config.yaml
n_layer: 11
vocab_size: 512
qk_norm: false
tie_embeddings: false
init_std_up: 0.0267
beta1: 0.95
weight_decay: 0.0
final_lr_fraction: 0.0
seq_len: 1024
steps: 3200
dataset: "wikipedia_en"
Each number is 128 + 32 x the weight over its row's rms, rounded and kept within 0 to 255. Layers, rows and columns count from 0. Numbers have three digits each. The size before them is the row's rms in percent of the matrix's.

# layer 4 MLP down (transposed), 1152x224, rms 0.0253, rows 403-465, columns 0-111
118:165138160177157139095099174193160158146149151144083132207108155140099134110221117105149151173054202135156197114112092158144101147129152155132156154152185083154169124108130095133120061156131143130160131122120083142067099145091129117089073174121074123151131172124139132108123201118092102178134119154065108154129114183085092121133144093135
071:119170160065138132119144091168173155183106121115124172098148160148097102182142128197120072140099156085123112132135146155097113117077185107171099165118148078141147142173125147153132117080116115114113176131149159161110087170149118134162099149101163118106124122160150168184150153030127161117123119106160145129081176136132154115122144098082
106:088170138120124150150123166137162132153187132133108171152154172109195180122101143129139084152110165132168112081139111142136078158076111151160074170163118033142165143105122141160116095099120150147073138143124123145117111117146161165131085114120124049125119134151083183092171131177146169154136177138143092165084115119109134101107160059092
087:148139134132111079153166153109127098195121071138086131094102150167152123131114137115064073141077126138096113137113159139123137122111164095190122118077200131125145133086121093133117094120126122104107209108193178145025114103126121127130079106113103182138122064137118156098138114079140105098154092105130118099119121167167160079141126093089
106:117160108138173109112147154094149097081089080104168103162181144141128149160103103144158125134217120153104169105065177122118127146146123130168116130078146146118116100172136105132119158175136161135120127095153122119131194137164052125165105169119170131119132096090119148109182085199154150124083143145179094124129103149178039101094102130112
106:182147081083113106124086098130120091061101110121093132063076153095119122149119087193181073090134119111099134116106132114093106127021129135128147177093121073119101144167134058166149089096170122186150119122151153139136181112170114168138138164142128135128174124148106183160112162055072131144158074125200105133094186168140089138121118113138
095:081136073099095060079152163123126086143109073098103096136180130179140184097165131068133080161133137142113130110181133143176151077081128149122192104101144062128103103119073072106105161095157105121064166132192136198092117165111114133113151121090128086141086183116169083079200127070103084109141150100181086140074156125146145121147098148096
092:125096195107098127139163119087121137107190159120152171132108104100145076186083075119071093176128150116139173132145140138132066104088155117160139067148203127113135184122164095102152140145096094108072146136104129151105167190144216105124129082149119145160131118124153137077148158068118103179179129138111093126112107166090173100190104146102
091:089178120057178043141098195086175160122160112098084120160076095120120104099123171125126089086077070166161118161058117148107086152167149064122131141101121084098105180144123160121177128110144105136176163113147134159113129095100094134087107127158095169110109142179095111178125086132075161071122146089160084152117082104151061096115169131135
108:103136152130081135120124135154134097123123081174139122107151199149131079121097155168096141112076084135140169172190130127087158122100151144125115102132143117142076160118158086106012119124148114090119109136117150094136118176152101109215101133147127106092133118100147149100162081151112134183138120139128108116101110151109155111095120086116
094:143184136119117082127152164140186160143087077143100146135117152152140147152139131162155078086110125103076134105148121131167108127122133119131122146171122094158069149094160147162105093116157128128148131149154189188159116152093155181142115118131102118154094181167138170125203133092126113153161099118192111184101162161096137102140065130132
083:110092174112127062115139081091162160146099106136064091149117119152109146179116168134104149115182166083165106162121122115118113155098116101163150171142174129156103155126091080103099051151061103085142123134146140097084119189078145116130150136106136180133119138112118148165129186099093147078134158142125117167161152145180110160175113144157
115:131145167147127156141143148171090196120097151149074114144175101167190171144155107102138156121120110074069133139157169061051138159099148155172127140142140111113123103069115131145126183120129181185135132107128133132144155097089056146105084148188101138107135121072199114115101127135145175156123096139132058132118175100081119176160069105094
104:130206140136160112088119186160131185152158042140160122070074199114174159084110173110123119220151117168129091136181117138111157106117161136063150125111168117123096185119150127120092107116121129109108140162153201141129089139061159097131090120073131153085127137118075182101133206114153099163126121191147138143165091137085168129125127168117
106:184112137169169123133122125108158135179115096138129125099150167158144183144152108147106112136144118103168100053142162135164186113175102129147067140141137089161075101146100077098103128103200079113117124123124158090155155177103087139142113126098107153169097152107075139153140144069126119050081093071173084132098160140136130115174149096092
046:116172169120079048112097121083179136148089086097113129141137152160184158137142177100143097123123116103161120093163142140123156158129156159155108150102182089112130152139176111115124073123147124116079132131099140106119131154143162189171129129117125127129120160160157145158196185143133138097158153077146080163076165110101161157112102136139
130:129145152090155075163121149102139109122198112141135118141124103167124170153107152149115133163051174176137126179118073085075160124079072192169147205158134160133142156144116103125126072153124140121076142123154191110124112105108112147104132149096148163106128098169165189113168158079103091122103119080145124169181173064108102164086097109155
094:076189125068123083139152130097122145122146099113111107159151172099202159155099162124151067211145100160132118147173090094141106176126148121160090152109157115095090129132138088118136122138132156124085136123137192177070139183178136090141126152157155188097187142179161178152195153093123104170105131119143149138208208134131116116107112179114
083:106144110084130109172178167134082164126129120097123147108124131096144125080139064163109091098120097090143128106080117125099111181158128107155139127111074105135080096139111112141138141170109122057160142132042127138109143115061088083155131140134176126084161149146120124134124109145105060199135141165168051139110090080156126147157157121035
117:084143172119091136145061133143146143135098117135090196161117105150148147097168118124129110137113179143090112092148172124107082185130163149109086112091226160143184134126130140107129107142190141153106157133114131131120088152101175156129101147127078137124090137161095122092131113136158112160122055116183125086150109125093098136139166200151
096:149102159124121083138121077082169143104107058134085128038148122195112099052095158176182117137129150143139152111134145143171133139183151134090131147117159177104139102117129099094141115134152089105164159123118136095147108104134119101166115162177060193084073115125147140149124132156134096141057118102126102095091198121129085045175139116114
099:081116107129088089148073113097106167049160080092103098115142110060143056138111126148142141125148133151157130098090116125076176132150148094144147082072108112127147143173178054120122121137139150073149162137098106086114054105175131103119122145108129090145161055127163125109081127126082115116134075107112149168068103126093129131122094139079
112:087178159138150021172107222172166106181145128131160097144144173089144122206115101165156114120107106145090196150191057139126129113114120145094116114089214106138144157094130171161150109141124088118145166167100106105160132185119134123119057082069095128123089161104092168087151116158101163120161172088149164144090198124110113130171089134167
082:170148141094132061115104193103113103132069092122104135112110141213138135201132109127139076212094153133147124074175124147150111104113152084160066159130184118123069111138143097141138100109159108163095131132160086208162173135134156141151112162121108120143090142146113135146178112133154142133158117111163125175101224146080155113153103122136
093:127134095087147068107129132109145181132119096150123122148165079062205165105098096107083093127042193080086142118132116112082143139149134118119156134082154105138117145110148150100155084129156101153139137124146113148093105112130158130155135143126074154115164178204124155077119109109112178123159123116170106167151169147114094146110129129182
078:157136173149117095130134143095087203187105127099235133149138152182142131133126124165162168150144122128132094080166161118171150111175148093120083099209092134133174099180154143118113178198117134095164123195109140151073159127112122137180071107134148186118130167113157170190133158172086097142170120144083103110161105076148144129077171160105
087:101162151148125176129122159160166138109063120129108145169152097113153177167110114152124115076088174133122164164139166105106139190101155123176169148134155107111105163146109072110124030107162101177131126100136134142129110176059151133130132149110097146105110143146118110132124202121120154125204076091104071169061156130103109096196099172112
110:132181118074145151100097129086119135199035098114185175135106136171147141147178128108129174159139145158113163069134145112132124092129139143123122137161148109128100179163138145076121123129143103111130107134128123125110160156127147142163096060126095141106139155122117143154111136120099118086141169073149075120083152149142114125138082082087
105:129148150141081141101134132118127170145126120113149114133117120170142144155065155151112188091134135118163115106120157161056172139096154145152138155094128069121136092210103065168137145071115078098154148091127123154117130181169140045161158099105165084138173157182154142081140067170078187114111116123178110122116120165107157173072077119114
088:102173139091129136153147149080173147124090122166138118146169182111101185155123115154143114158135100072161155159090185120083141115090133215167154091125135069140062158168148103159116157109164075063174175093132076145066142106137073148186133091133091086094131168166150124132105149056102144063100149123167102116103111133162114108157138125117
103:153130141139168051170051147133167127181135157161129161086099128181200123165150119121124096166112127146136048123135158139164137106101139155146119090127203095142073124093148112127126101090101116142079134152176139149152086149124133135120146200127127135092164104139120211114122172173099128099125072131116127059118187155144152155146092153155
083:115169102118156081097104150141133133149087066118110114146160150115177156125145061105134168145103170086160156145127094162119129130106189185131080162118141085095130129121138053071147054114161163125106113122173111101166135174144150140074063160094128095164101126163121211128118156164112149100126099085182093188106150161133100155116181160109
117:140165116018112154116140167128184117177048109143176193199129094112084172116163129114168071107111062094124098133108137144131146121123102165136150133165125076182111130131086124158151136096171175099141161194156157171113145087111134156146057175160113140104120138174148138120184149103175128143120135177087085153121166184108097123142151149129
102:138228104052157090138087110159102129161101137130133115125115113109148101161146124118129105123127140114089090157137128113104031089125116169092111151059086096097106137121139095170122101108148160149095134122137121140056146146065159119145136140084112136075014146121071188154118109103153133087136138081151088134080192150139085147149082076127
115:087097133044144097132122165132092111181080120187120186138131128165155153163173143136096099163122103097105126139129113145078114118117114135174110137121154118160151118089118125170133143122134174121136139106109179111083180161159073077132132151128122153128074183194112155152164153127168150150156134144140119098101169153167125159125146107130
094:099143112147153076141120123126157121157141070090087115141148165188160150158158135124139117156069182142181092118146156121138151103119168138153115123100175072107100150104101077133158115096178142068107181153159160163123110143158111140145132170153107109124110146142118225109147110132090132154140130106203102139080180107172127121122068115138
090:099156094121106103112143161126119163182074098177154153125181156125144131186170144088083151164103170125114147145078135106103130116077192174131125116195151101131086108113103131111111098056122137091098156113092149134056122176104108123119063099116125131161139091098092127166151141121106078169145131086073116135085163128139166116122158089117
096:135192131091087126142154116127152093140110079116146109141137176185178124143160116109148067145107132089119154121172103129125142147097147126133129146079158109149037179141176090145126135059167097134098166122112102203119183158153151161115169135141111124157128184152123180112152119138109108136158093167178106119091117117086095053091103168109
103:116168121040113111096165160116070135197049096091138128101151124184107181117095162085111186143077078133124127082170125087137173162215139135129085119148186083142147155112086101079128151086162073122108129129132121168108139176079144185124094135141063183125117179121102156150117127100125113158137099076150102112116173088108147169102118100139
081:098225133084128120123095174154139146203103149089139087113107164096112122123140127133134114150110147077140136056138087163144118092119165141126077135187187087132075138112083122147123067103134095108129132134134132172089103147117126197128078141139106137126130142132134175098155120090130102126122065094147125147092201150154127129144109168154
092:101153108054103086135102169133137104135059096096138155085130156137140103131125140132130135122101130074131168089083132149118076123122140137078121153130170110162139108105124128125103108094151103121167157153119153166110117163112089196114108082118154045089082126069140155168103076043086100117097133122133125037111155159189102148129089095108
097:133169151137122087154106129153118137123091089166143143102156140147084153165106193101153153100126177120153149125064168141113187139104149108170123104099204147200095137156154101136098075161157152077078164148098133164116080153184100138168176120110110108137142114159124177123173100074137134166145105136159163144116154126082158171114122143170
085:104131138114126110123102129136140161148055060119109143104195164171159187068150111088171155188108166112144139124148127141128159122121149133135115076116191093166112099120177106188109094110143169127081113151140111148138124131136105159133086132160138150085172113134196125159174209068119130160174106147153148091124152164094119195085080106085
088:164169057082125092068117155178101140126099073142150134089113186131156105135123144111124113146132111081111206124130134134133114144090179141113132015130186095107066114218162079158142136114161091085095136145132170127096134121115128189129090135070066112112125085196124140114131095097144120129133131087144120122070167150137181148147089164187
118:123172088113108128144156126113155189181123150169147126150102121129103141107127137060154133165129179051170064060144116085155116138156154197166131154158154098152130152078086131131094108109125112119113095160124119172129171112156174204113099143166113156114146193130145158138109115093149082167117089127088182089124137164166080121114119138139
088:115147171096064047051113141082090080140073109166123162176112124098148165081118147121126075126153106104087125090103122121145170145102143164138099163134138124112121094120124111109114117094140127072166120224126143135122094111150122177115125181102146127105148170162128122141205143091133089168159052128154057120086117100117109106146098072092
078:134180119118102095126072150161160126174155098113117122112136136094188142167143091109070108114099155094126131063150134167116130172151131082128108110129120062147073197128118081135106100057148147095115112079112091118084150100133126116087080128142120101084133121128140157100143178097104130140152091102121090111120114197182102130133110159078
121:159170114014102134041134158076151135127127106103131121121100078216158167103086127127113087127067101129138141114140127133123166207151150131118121155130161135101129134126118140084080082129149144105098127080120094170116127148184091156120105140093087174115101170210146127127124143158105170173141100056136116130058161115148087145186168132065
107:074148106148135108078104124150159107151069163177131151086119149162141209181174206118116167157151108148096140153160116194142101060053135153176113113129183095117125170163164161189153078147121067180103128152084126184127110116091151117093133156106107116126123124130057113093131168075147124126115139128176105122124159126135191101140050145172
104:082159154138107100077115174138091144147111125172178117194124107141188149098145073116159115127109153104096165129074154172081100154126184133144093133162177098154120111101169125138110124089199112135120181105172109174075129088101098183105086152106087098136161142169109152131167173156106111115147098191150133091113162180078069122126148055139
095:104149150093154104121089137136111166124092125152087140144121130147120182110121121172139072094143140150081088146125134156176122171086144139139129141138160125126092090191146149180082129034158098116214133128088159140061092148084125114148152117097099091153169141118076152100136101093104114107147085092144081123100145159156101111170117135112
078:119133134119136093129127124113161177125100123150049180104149150117165201140112095175151103124093165092101159142174111158141096173103200151135154108114156089098066117162116093138168098100181099090106172091172185132107057144084142179149143114192152122143089147175097183133191176112106125127176121069163097198099182163093153113159078168121
090:106184148094064101131100196125174156087186107117142127135141158140154123157050105179151100193118130138104182159116114132136127169120150111130091107103214151119131165125133073094154067054097143156110176142167097133130155116164071163168127150060125123138108110161076150134165121098128139179129107073142124161095126134117087120113099177163
089:116149139122091109124074140096073175202100138092194125142158129128108172162113155083093108119057103173132163155184173102116150142206132159168106122118197136149127164119123139091113043100197102101112109129146121167125141139104172172118071137150112090041155147105146139153084174093137117182146089148150143099165136194081155097109140133147
140:140140137094132156174067139122073175175126044117142115122177141173124184141143071128143121146107095126120068141093179160132164123137159069114118111137128166155115142127079108137103159128149148110094079125101161209120099165090119117144116173115161162081152067145125130101099161053118115069104110157129130168097144120078097136189125087086
117:150188117079091120172147116114175103158135099119087192176053136123127109129175122127151089142148133117156022117112104090132144124136154140123087134153126103131103107082130077146081156150164161116126186160108123165067149139052117140164105176083152179137075132160138171113182144131112178093105096122143139201080174146124153092113095176113
095:140170129137127082156072165123197147147088098127096087119118138137148122138150118128119115123096132133149130081138100160127092137131180126138138125121193091084014109114135111124103057095141143183098167118111116165128149160141153128118112197121093131113112134123074205133169162110155084118101081073152067166136134101078149092176099166164
078:128199110083129155162165170104187128151107091096114111124161196154114115131116102090114065115130115090184182085071087191129127144145157177140105141112176126114088092109112107089099095052151113116145183122175145172114136138118099185147117139144115112092099131180094197096112129101118132135093075099171117160070145142174124085141138169114
093:098179092086117040126118189083142138144086129140141129132132111159108128156103159126129134164093164074114085077120141151162136123143155098191119115141155108118071152125164099117138158118097120104073189157172116149114114174091150155164109150118107174134108193143077188124155160127144101100124100131199107158124148111074158112129124151069
130:042173166105177129149145142096123136153133119132154134190144160137171126213136155126138076188122055173154088190107191108128084148092069133116125128165131150158124159139108089138040192157125154135131127163108165185126142199092162146154072112118133112081124098158129110105101132049118205071185185136126114146149107131115077096155161106136
114:115168181120180114070083097140148089141119080138121131127078140085130137137156159136075102157102177088149124138084080155088089082085158103135153117156149130152076108143089145131080161116070159138146191109161073140156092179089133121067117118135133094118037141105068154128115178113120173192181164116157138183098141136141168148147112086103
090:082158134117086097161098129210151155150101166154138159135150129127162147130079138137194102159090116122162129112125143137125114139102154129167124142121149074121137114108156116137081057055089192073084131143154156118143190103090151139124144125106132088093126078144128153102151147135167107122078137083155126114079114137136169098194122097103
095:146127082077179099086048174126194125171140115141169136149140147087123126101141139149156103164042156060157099053113098131160154067138180148151126150089147114121153100120069131135150093117134087073086114142127146155066137151127137139104026126130172154087125195115123162156122151127141080098115101148103094167108143160147167151102117151120
# layer 4 MLP up, 1152x224, rms 0.0664, rows 404-465, columns 0-111
085:148143146099093146081075115117111128096155108128108168131114143114126133133157127150119096150123169174094113100101138171145105154144124081164083139134115135202174130160151115113106126138148128150167105151102112113131173116101112168187105138141154146134137062087132131099164204134133128110139083178116130156141154115157143151126127128145
115:121137139100082166205152113143109128131181133111069119146187119156152096131092097123145134123118060203130126106180088116083115117081139167160184137147114091121169124119128134155173128101108129109110136134119117134208141131199158139142178132069066139114089093131117148152169068184157094135128140095114176105084147181146133141104109113075
074:179151180181132160125161147109132105189136137108109133069059149067127111113162163130118110118129129166131134089072192175110108110117169139129077119149189143111093082079100131137151094163120167135156099127205104110047145079139115081128098145183173168144095143119128163107142089095156114125140132113121169179092150116163131106128114113073
076:118136094062098181095180094111103117167089112104127133131197150125145152162137083110108099155191135161130108195119124143139131129131123141120126157181122110116116034131151123105131169136091133144138219128133140123135116059151128120119178126152131162137076184144172154164178121158125103136136139141174165107126141140155095072125060142110
110:224088059123128119095155083130088076094120123154179150141123121159112113198134133144142122136100053135122148096153171068111123153066164092180101085167149098149212153165140111135139167119132203079106099159178116141193108104173162150172165121137163143137164082135109145112074153122101100091137112103157068106064163181143094151188178151143
078:105114162100141072148123168106154108195173131141096097137156122143165188108132095094159126143154135153098157140132109121177144067137124103079156079123125122111102078158132131102132184173126155149129128091184111138125183099165131091082149138103151090129147122113148106126127117090142105084038130156165095136107160100213106115106119146114
101:168097108100119120132174129155201173108160131066104114102146107147157159131128115119103198109110148174159130177122122165138109127097096134096160137149152150087110144127176079101122111137116101054104156053107081091193144078142111129103154052123122157143077110089169111179079139152201104120101093128114119070121133114163132083132139171089
099:112119075124156131134187155150093147113150107078182155093176111144113103131132169114165081034145157159133136113120159115065115121134144134118094168147138148137136113114131148182182179115058152088149143201115149111207118135152168141100117096142155170076077165190126114175119098109130121139107135113077168137097153090147055094091081112113
112:128140191166141134101118125107173073136178095154139163136123163093114117117176134131100176129111067113104125160119124136141133145115141162126103100111114141178102141104177148130067123176104209246152140129157145098171142167133073152183089135094120111086184126121126127060178077186137101183137148178114135124111129115108094112096106150137
081:117158194121169162153110100100195146136106091116185177115118132104108112088106142174151138122111098178157158163160112149161087158155172151110125110092099127097076127127132097136143218136164183074090119173212136124089196130122139120128145086104162157107144112104160168127189151185129137175087138183059144113128111089137048113149160139142
110:094068165124089086179178137080114122131091121115067098151111092099099132132167157077184108148158184085144109124159173103118123187128076063127110146171113116142109122146132175096090148135077160086136136134196156134101116136107199142084117178123150162203133102097122152108057146115062151105159112120113174147139176168175176148157133125136
105:142107116147106114130128095125112078163099184130122131142136128134130095110133126147119150114121091083142157162160135126108119111074129212098158191162173107122157069091140134069131174144183165225117095125108105126131117169099127105123100123231129100108104096110173106108091163123150124111131086082137101086107124067083164110099089126166
109:208159149171078128095087146063165151109148099140089132125121127132122097104082151173135141167199133070166095100173097115131122180155104143119085117171165149137114139147145172103099150133078112165038198121141126167144106108157104139083094065078140128102138096145129092100128152129116041087164130154100067149108084089118105178108109147177
096:142127134179118179186175155161117161177144157112120104142154108132066111104177052156124044137140102135123100100144100106134112149228127172128125116089166108099142081145149120144156148129114063167055166107140152156172117080140111117136107114134126184139175187088174127166142123088085132122116104142196096094115106091164163147148127130119
044:098122118156208062100215101135159169076131125137108070061135114081138100125098048134105135109112158155089100183126119137162169095097121107088203143142097157100096146104103168082104172111090113151189179176119075121135138125128158112091144100106134175112119048181116157148069074130100175139137128130136106149114117116088074148116154134070
115:142074123166145134138145099120133125115187124143112131083156032135089144152078126150134146153114208069142121150099137083128139116072109184175087163126104187138103101121157123111123116119069212193109137119148112139117096097147133115081136132127168114189154134141129185054113134094127100097119088128110136216112131083164141129053112087155
096:114102147154146158125150112145138165180112129092097100094190139122120109128124116133154122192172185207160094119120141130180108077073119135134168112168127172091199155166149127168152096100105198129144109153113160096120093086166079158118161084057155227093112126132112164144099120096141129077127131160125127166170095148143109103110123165154
102:186083107117092125151147138112086135132137110037110102141116099147150121125142098137134139138143145134148142196120086097096109158099119079093157165131109138131107098192141185164187132156113169149077170171123112122136084083101086103120156088092154157129132166181171109200064144179185101125103124160142118086142130101167033106112157156084
099:094054080145128156190154157185036168116065079102095122147131108116165143140114170114203108110162167080160193099149217119142136161138107175130081173122171097110173126128126116142125138097106189126118113158084114150107125140089186120072110146118141129125151152156127107108101132128118153152121123114161099147106137088128225166125179152129
080:144076142153172081127093060110070148183122139121122107111174090153069133174130136173167124130137120123185147150092098127111080102177233101129211125152155133146087110168149159132186181141112148106133097152160138102156136084129163067121144145084104137129161133169119158137092111104130150140105165156145167111091189099147137157155106118101
074:192125089147096097178140067151116162124131158109120124184118097156134138131113101158163162139104111162132127134166095129089085141099110129133134042100148181119124083137101141030154119098117110112112138144112136176122101142163154121137112141149182168058119096089167102158099134124115108083095121132139160097097161148177112155155186141134
106:106147136132171077129147163152129094127139111141194074116106105135134140202085136168142144148175102150113166126136099124125100226201147106134133116062149103134116162078107175189133181111171198118112100116077138146170152123080136131134148090128134076144071123134104101114163145157118186095103130142106142137081146049131171120120148132073
073:143112140096179102117101080191128099112118170145089107065115109123138198146091079116153145122086126161123139128153140133162081142052096103065110103149089144155065064086121151092165141137056131145122154094148121152126117093120133137096136120088124153090088086118177112158058105162116158097132108172106153102100160119197097091114162151122
094:162075114159106121116154149145119147155128134150070139145134168104124053103110141117118146110126078175149175121137122105113162150116090122101225094153123185081112119222148140115105152184107067112183177120165085162120099134134142156095088160111165195148191121168139135166155116126157118130151119042125143128126139060159099170091137086155
105:131132127153173066140131133185167135162148151077120049125153113140139108160134163173145180062106106121133120134107171164136144146107109101101132130108058133165178173103153138109130081124147127076190137076093179083124160157115124098119095085148079161117118085155107132155061127208172122142148115080113120082159146099040081116117158173158
082:079103098086105116135115132163099128118093128150099133181124110079107121066135091191126121087115147194147133066158156122138118163144159139125144151089158128158094109047124114102117073176113123174142126067148109211170079136105133098084165171173152085153152237137103092132155114080153104160114155122106181126116086086124147139135124096103
149:157158121116138143113159170111074091209089194114120220143100134146107090106151100154120129135112129110165178057132115149129133086140155169096109169183157136098092126183150136058150119121157128141147123115097101108122145105117137132142141087082162150161151125115174092106161088132092104072115162051148136077131114099161115120132051152138
083:153138163127118104101147143141146147124101116102153112129120075150141152110131135170159087112148124141200108102099124154093209138048083137108116080157115145102177089135131154123134116110101177104180163127162110177235136108157074130093116105125109153105147147108113119102100116179106126105035107143163122075125105156102110222095085105127
102:144099062100131118079192147158068156100124161138132039154167112146144175176137052133143068145161126129193135138131087128173191105069106182091150109174156153151104108120126198106204134116075102144179157108187154120179129119157122097115104103141137173129142122165102110124073140126140165092072156181133107149153071164130120158147135145105
120:093102121136161112165053135126061115235133133146149133103094137100160096070128140164181124088133141105146111091172135142112162064135123127143146135041099111202119158131113131169119132112160094099098096154165097083139114148146153108103114127172160064147180125113132147096124216129110112152143090035148097127110133089094130148116050118151
082:071130189163129116151115138164133079098137145142100134161180158084130086155092173090008102121160130153138148062200187144081139119123119192161125093081138113151154182123149146136102125129126137158170126165123166170141134161106093211144205118123153108145117144175085110186190155142118097100140174140107097138126142090072142134108157143125
144:121136183136161168143142186159144133143052159160165105175138131178081143125177167105134127095176117074163129134065136084110127160129110175151155102122081125153122118162148177183139076098084117113117107102111148136113124129149109136116116156149087135117190106139133094125116174077175112174171143057079110076145175174108132188135215119141
113:176161089059165128140068127119124114200109158098186116184175112117106150151136147124118135183114100158127077131099128165180074164126095154109123126056070130076130160137151178177114125134108141158086125068166094115077117159110092163123182090104139120050103112173095114144115124112156136136121121076092144155126153072125102165114102121141
150:087163156121095138139145058133142139080126115140094129123127176089079147130145118099087106090122117168081080115092145075111083049103091099127135160119072139149141151101137131201064172178143171146165113166152144051106143148127096076136081106107157103093163167163140167132113130131126164110223134185122149101174176142135165078141087151174
073:098129101158149136124095100113105089151103171173165137139109048149150131080146090090173199155132153122079113167072168164116148141119089159170004125132143169096064063120144071142135135089194162114123105103159106138116100140115177091139136142108155099139148066113145133101147166124103157139121170121080112124106105090233100137046120133091
111:124117095179130090146087107180128101181109113109139113118153162117114142185187098114100211154177135088157123114108079115035133113048181175119118142118117085146158118156046179087124171142094143174167159127145116092089167128069096097091123021118167146112139122137116127184118117162124079175075116135112155125147143149156111144140109121156
084:177102150177143130145147103123117117117162135118160071183208089135162160073153146170140094173123116088130217144156139147132096100121108089113130116136130119137072125135198125138119124128141132134123133171095124078192145085145127132099127106135164137140131150118210163142081101147122081113112098135155088072055129097169079150080129142110
087:124127117123105124112165099119173067156132186098168096159169108103100137113086127157145141135084135127125147148083105086121147123186095183097096151087137102111105079112121134062162118117061174125124111103126111102103123158055228090152138187159101139099122127115144129153072101133157166129139130113126084040110158158105208101093167097105
071:115161182138165193101125114098182115095124126106189132153148092106122126143123136108077181163083112177123117107100140090088142137193132079167151124107125129112169160090160069129135144095166193121122140133147134115148104084087091169152164148133139079120134152102119094129192147065129131150182171109138137111109125132148108192134137122185
125:184100126063180131130117125121082140094097079115079156122105133177110111136118122146138135142125070121173169083055128089133075162114137155085203067177118124131135100155179160160140130115147199090170145187112090194133120122119119166141131045124159096091103117117100090120114107083140152155082116191138141148140123104182121174125093127101
098:115090197150108133165141156185168162146113121132123122129142147156097105150138170131148174129117189126167145098092154144181143135061080205136066087133123179165143075166065177123105118147135148063115145138130160119139050165159115091117120140074149192145100102069156159079111091136119128122128128134131123088127125127164147139187095175093
066:126103138159146097115141104153171173157125154120114093126097197166098110079077131124137181162124119153172128151147125171174120082083099136094171093140142142145160125190152183057115131109094084174125160114145082156163151150125145102089140136157164170066141087146137088112122112109091132122143096136126065063117129135103147122120145136052
093:145182145106150175120160107104165121076146095133134071160122125104180068124129127138125114078092108178080178136115132126138106169136105112190169045150156112115060100115131108105143082123184102114100166098089119150143168141104092105174168090140131127147074140163169072082130118131130156148122148129111101130145135133149127163136106137204
093:089091151118189134185148067152117082121104152147118159148114104076168178096134087151167100148148145130173089082175056123101075177146173142129163136169137093114099076143115178126148119178094146115079110161164130148163108145108164139094141118129136195141138146090147164127122086150203164115137097105094167057154110112154131151125135136151
086:152098170103154112163095111139105072159093113151129044176094138143139103125072113164094143109156192101106090167139117150086148114160140129161103087098110110089110098111162165102141200070115111117108159192100108178059137104156042087138099148074137128102186104159100122141097164138112136163123138128112139108141126134188110183091195110136
073:122148127158095184112091149140125173163156215106139110130140106127113100172079152110083107110120076136150151193178093112029139116159061075078106085117135089043101114132170104147103105052166155105084141192127112073145116143127095094083119121153162103113160164104104099151129136079118055160124121105137125074103147150180127122107157110124
106:149151116056143177096151136132139168111102099164110150114112063153127120144123154134149073121108129078166067205143104125157167127132153113147134122149095126127206138107096185122113070163093149099106136136131087128163177178118161199140071161145125180169126208172150110074090140173127148165133107153133139151083164079139108186161184152093
100:119136115120093072134143100084169144105134079064135153106088115116173158134158147150152144126132120147148120138167131116147114092141142156147139139108130084141082152104188117139114140204175139101126135185106101165112099137125121135175141098121134088187131143103088101078139156098166142186095172114067087058091141107130142098122096183161
133:125100129134127155119141123206125158146091154161127135150179127137147106075157030121152060171139117140112183122101182121082164124090203203170086144159155153131117135145093156161141171120156087185139130126164099159079094054133070173134065158117119140131109167171118141122088156140111126158130094144139153118099121114084140148090168054134
105:181119149108161102175126127141058146145150072155088058152150079089151093126097146183101114138118104139199139118138096140113124169160107111089129095147091148180150107160156166148140154144097111108135141135116191169130093108120072157157099136118190133131171140113130113126066118135115194075139094156107143150102064085178118225153131174074
075:146072112158121095091123149098140181128129118110019114143155088124147135170041116170157179113132128189113109204119112129127127043122149099126165135165127138102134163145176201114156090104132140156170130105170075125180135117105088162107158115158120131162171143121079150172108177143110194106107093115138123086144113094151105153125157108097
078:120137122062080099140148114166141156118158125138179140083143107154188188104076083142186158141112013186134168152090142140183129100088103130152140085184100131183159132097096199124111207076171191043112106105126139120121114107146185160158152153121161165120080084161084136133115141147179137120130128096147121154129097111130117108187111168114
116:078035151155197071138085181199111125129119165066106083130119155112098121099171191086046125166134104169142148131158133142123131132108081149142063128051137096118103153161132189115149092137159095093087156084138124089114133121107170115117109122171105167114175144105111175160081147116169133159090124098108159098177086109118124100165150159141
132:123136188124136192141070117113141110173139132060090113163154144106104063175075114088157072156126142128164059146146105117127119114102134105113088113166114164200089064152127193153150126127108130154140159145129161148105089100140133117171107159095208091095125125137115156075126174123106107153165103139068108168133162157094122149118090096087
116:080184073201156125149139157095165140107140152147089131235075193110076138164126171167118170102096110137134021138089125125121167125189102141126078137127151191107095129104111098124109142159083075147059147099106135180076174166138146090182098167100137136103183095165145139130061091135067156152127151127144163147167140082087164098116108156152
067:103122109156092133138126123108129138159095115142149155120081099127149107086141126082080081113121104099131094093132087077139130176121137132193075132094095126142108108145137075203063139145140099152072148113110131117144060165158113090168077170135138089122163176091085106051132172144074075189160135065055118196102115155044135119146145148117
080:131156170115099196162170156109059095113112173114111148147191088152142126131115126087089104133134109141135202106083100082093178134129122110155172059112130167099172089114151104125086107111124150123121100145121160056092141127136161125154099130169162087130073155144118093114133138118153103119114117130147087154065141139127112141138114095180
075:133092172078131124169154148137078130081175160166108056144189098109059185066133149160113113065118138115101149095109167149162179157162109127145168125140149123125104161148093117129155129140138132186095151116158127120164125112109125099130112136077182088165183092073104149107100140140154108096163105174157129154165117158108141136132180151082
133:091156117141083100143197201131114176160133100131139085106145135090129115115115109156218065140194135181183116146139193079132104126078070119090149158131081160171110144113154124161137138138132116093060152080120163148116174128117080179199113121119167146115096169114152100146138153063104157095147132115096088173120131155176046103115091156057
114:171161200149156151094211127127107176084164121105115095154154120169110148097165123158136161144108083178149138097074114084130106122103105128098097098156120169091078115148152121173066158157179161110148136114168086082142051100090155157079137050090150122098083073108079124136154127094194143155144117135122084118101124104130110131158110115105
079:058163151137088133176124147179145112151098184140106145136110163116172097145056156102124094147154152129150111098161064134115114074110168134134091138093115060152119119129104135186087102053102166121144101153164141143190121090121116115138155121081089116105138072119068141106138109156128109180089127064107148125098135141139184096114141109072
101:154135158149174148123101145118115138139117108117216100127092111141130098097087163107180135106130157132122141082119048061129147188191139110092134081087136190079121064124183179141159119107159113061081129108115100104166098113083159118148162133133115178145146148067106146117108119093159150119181157118083112144117141115184170172157125050085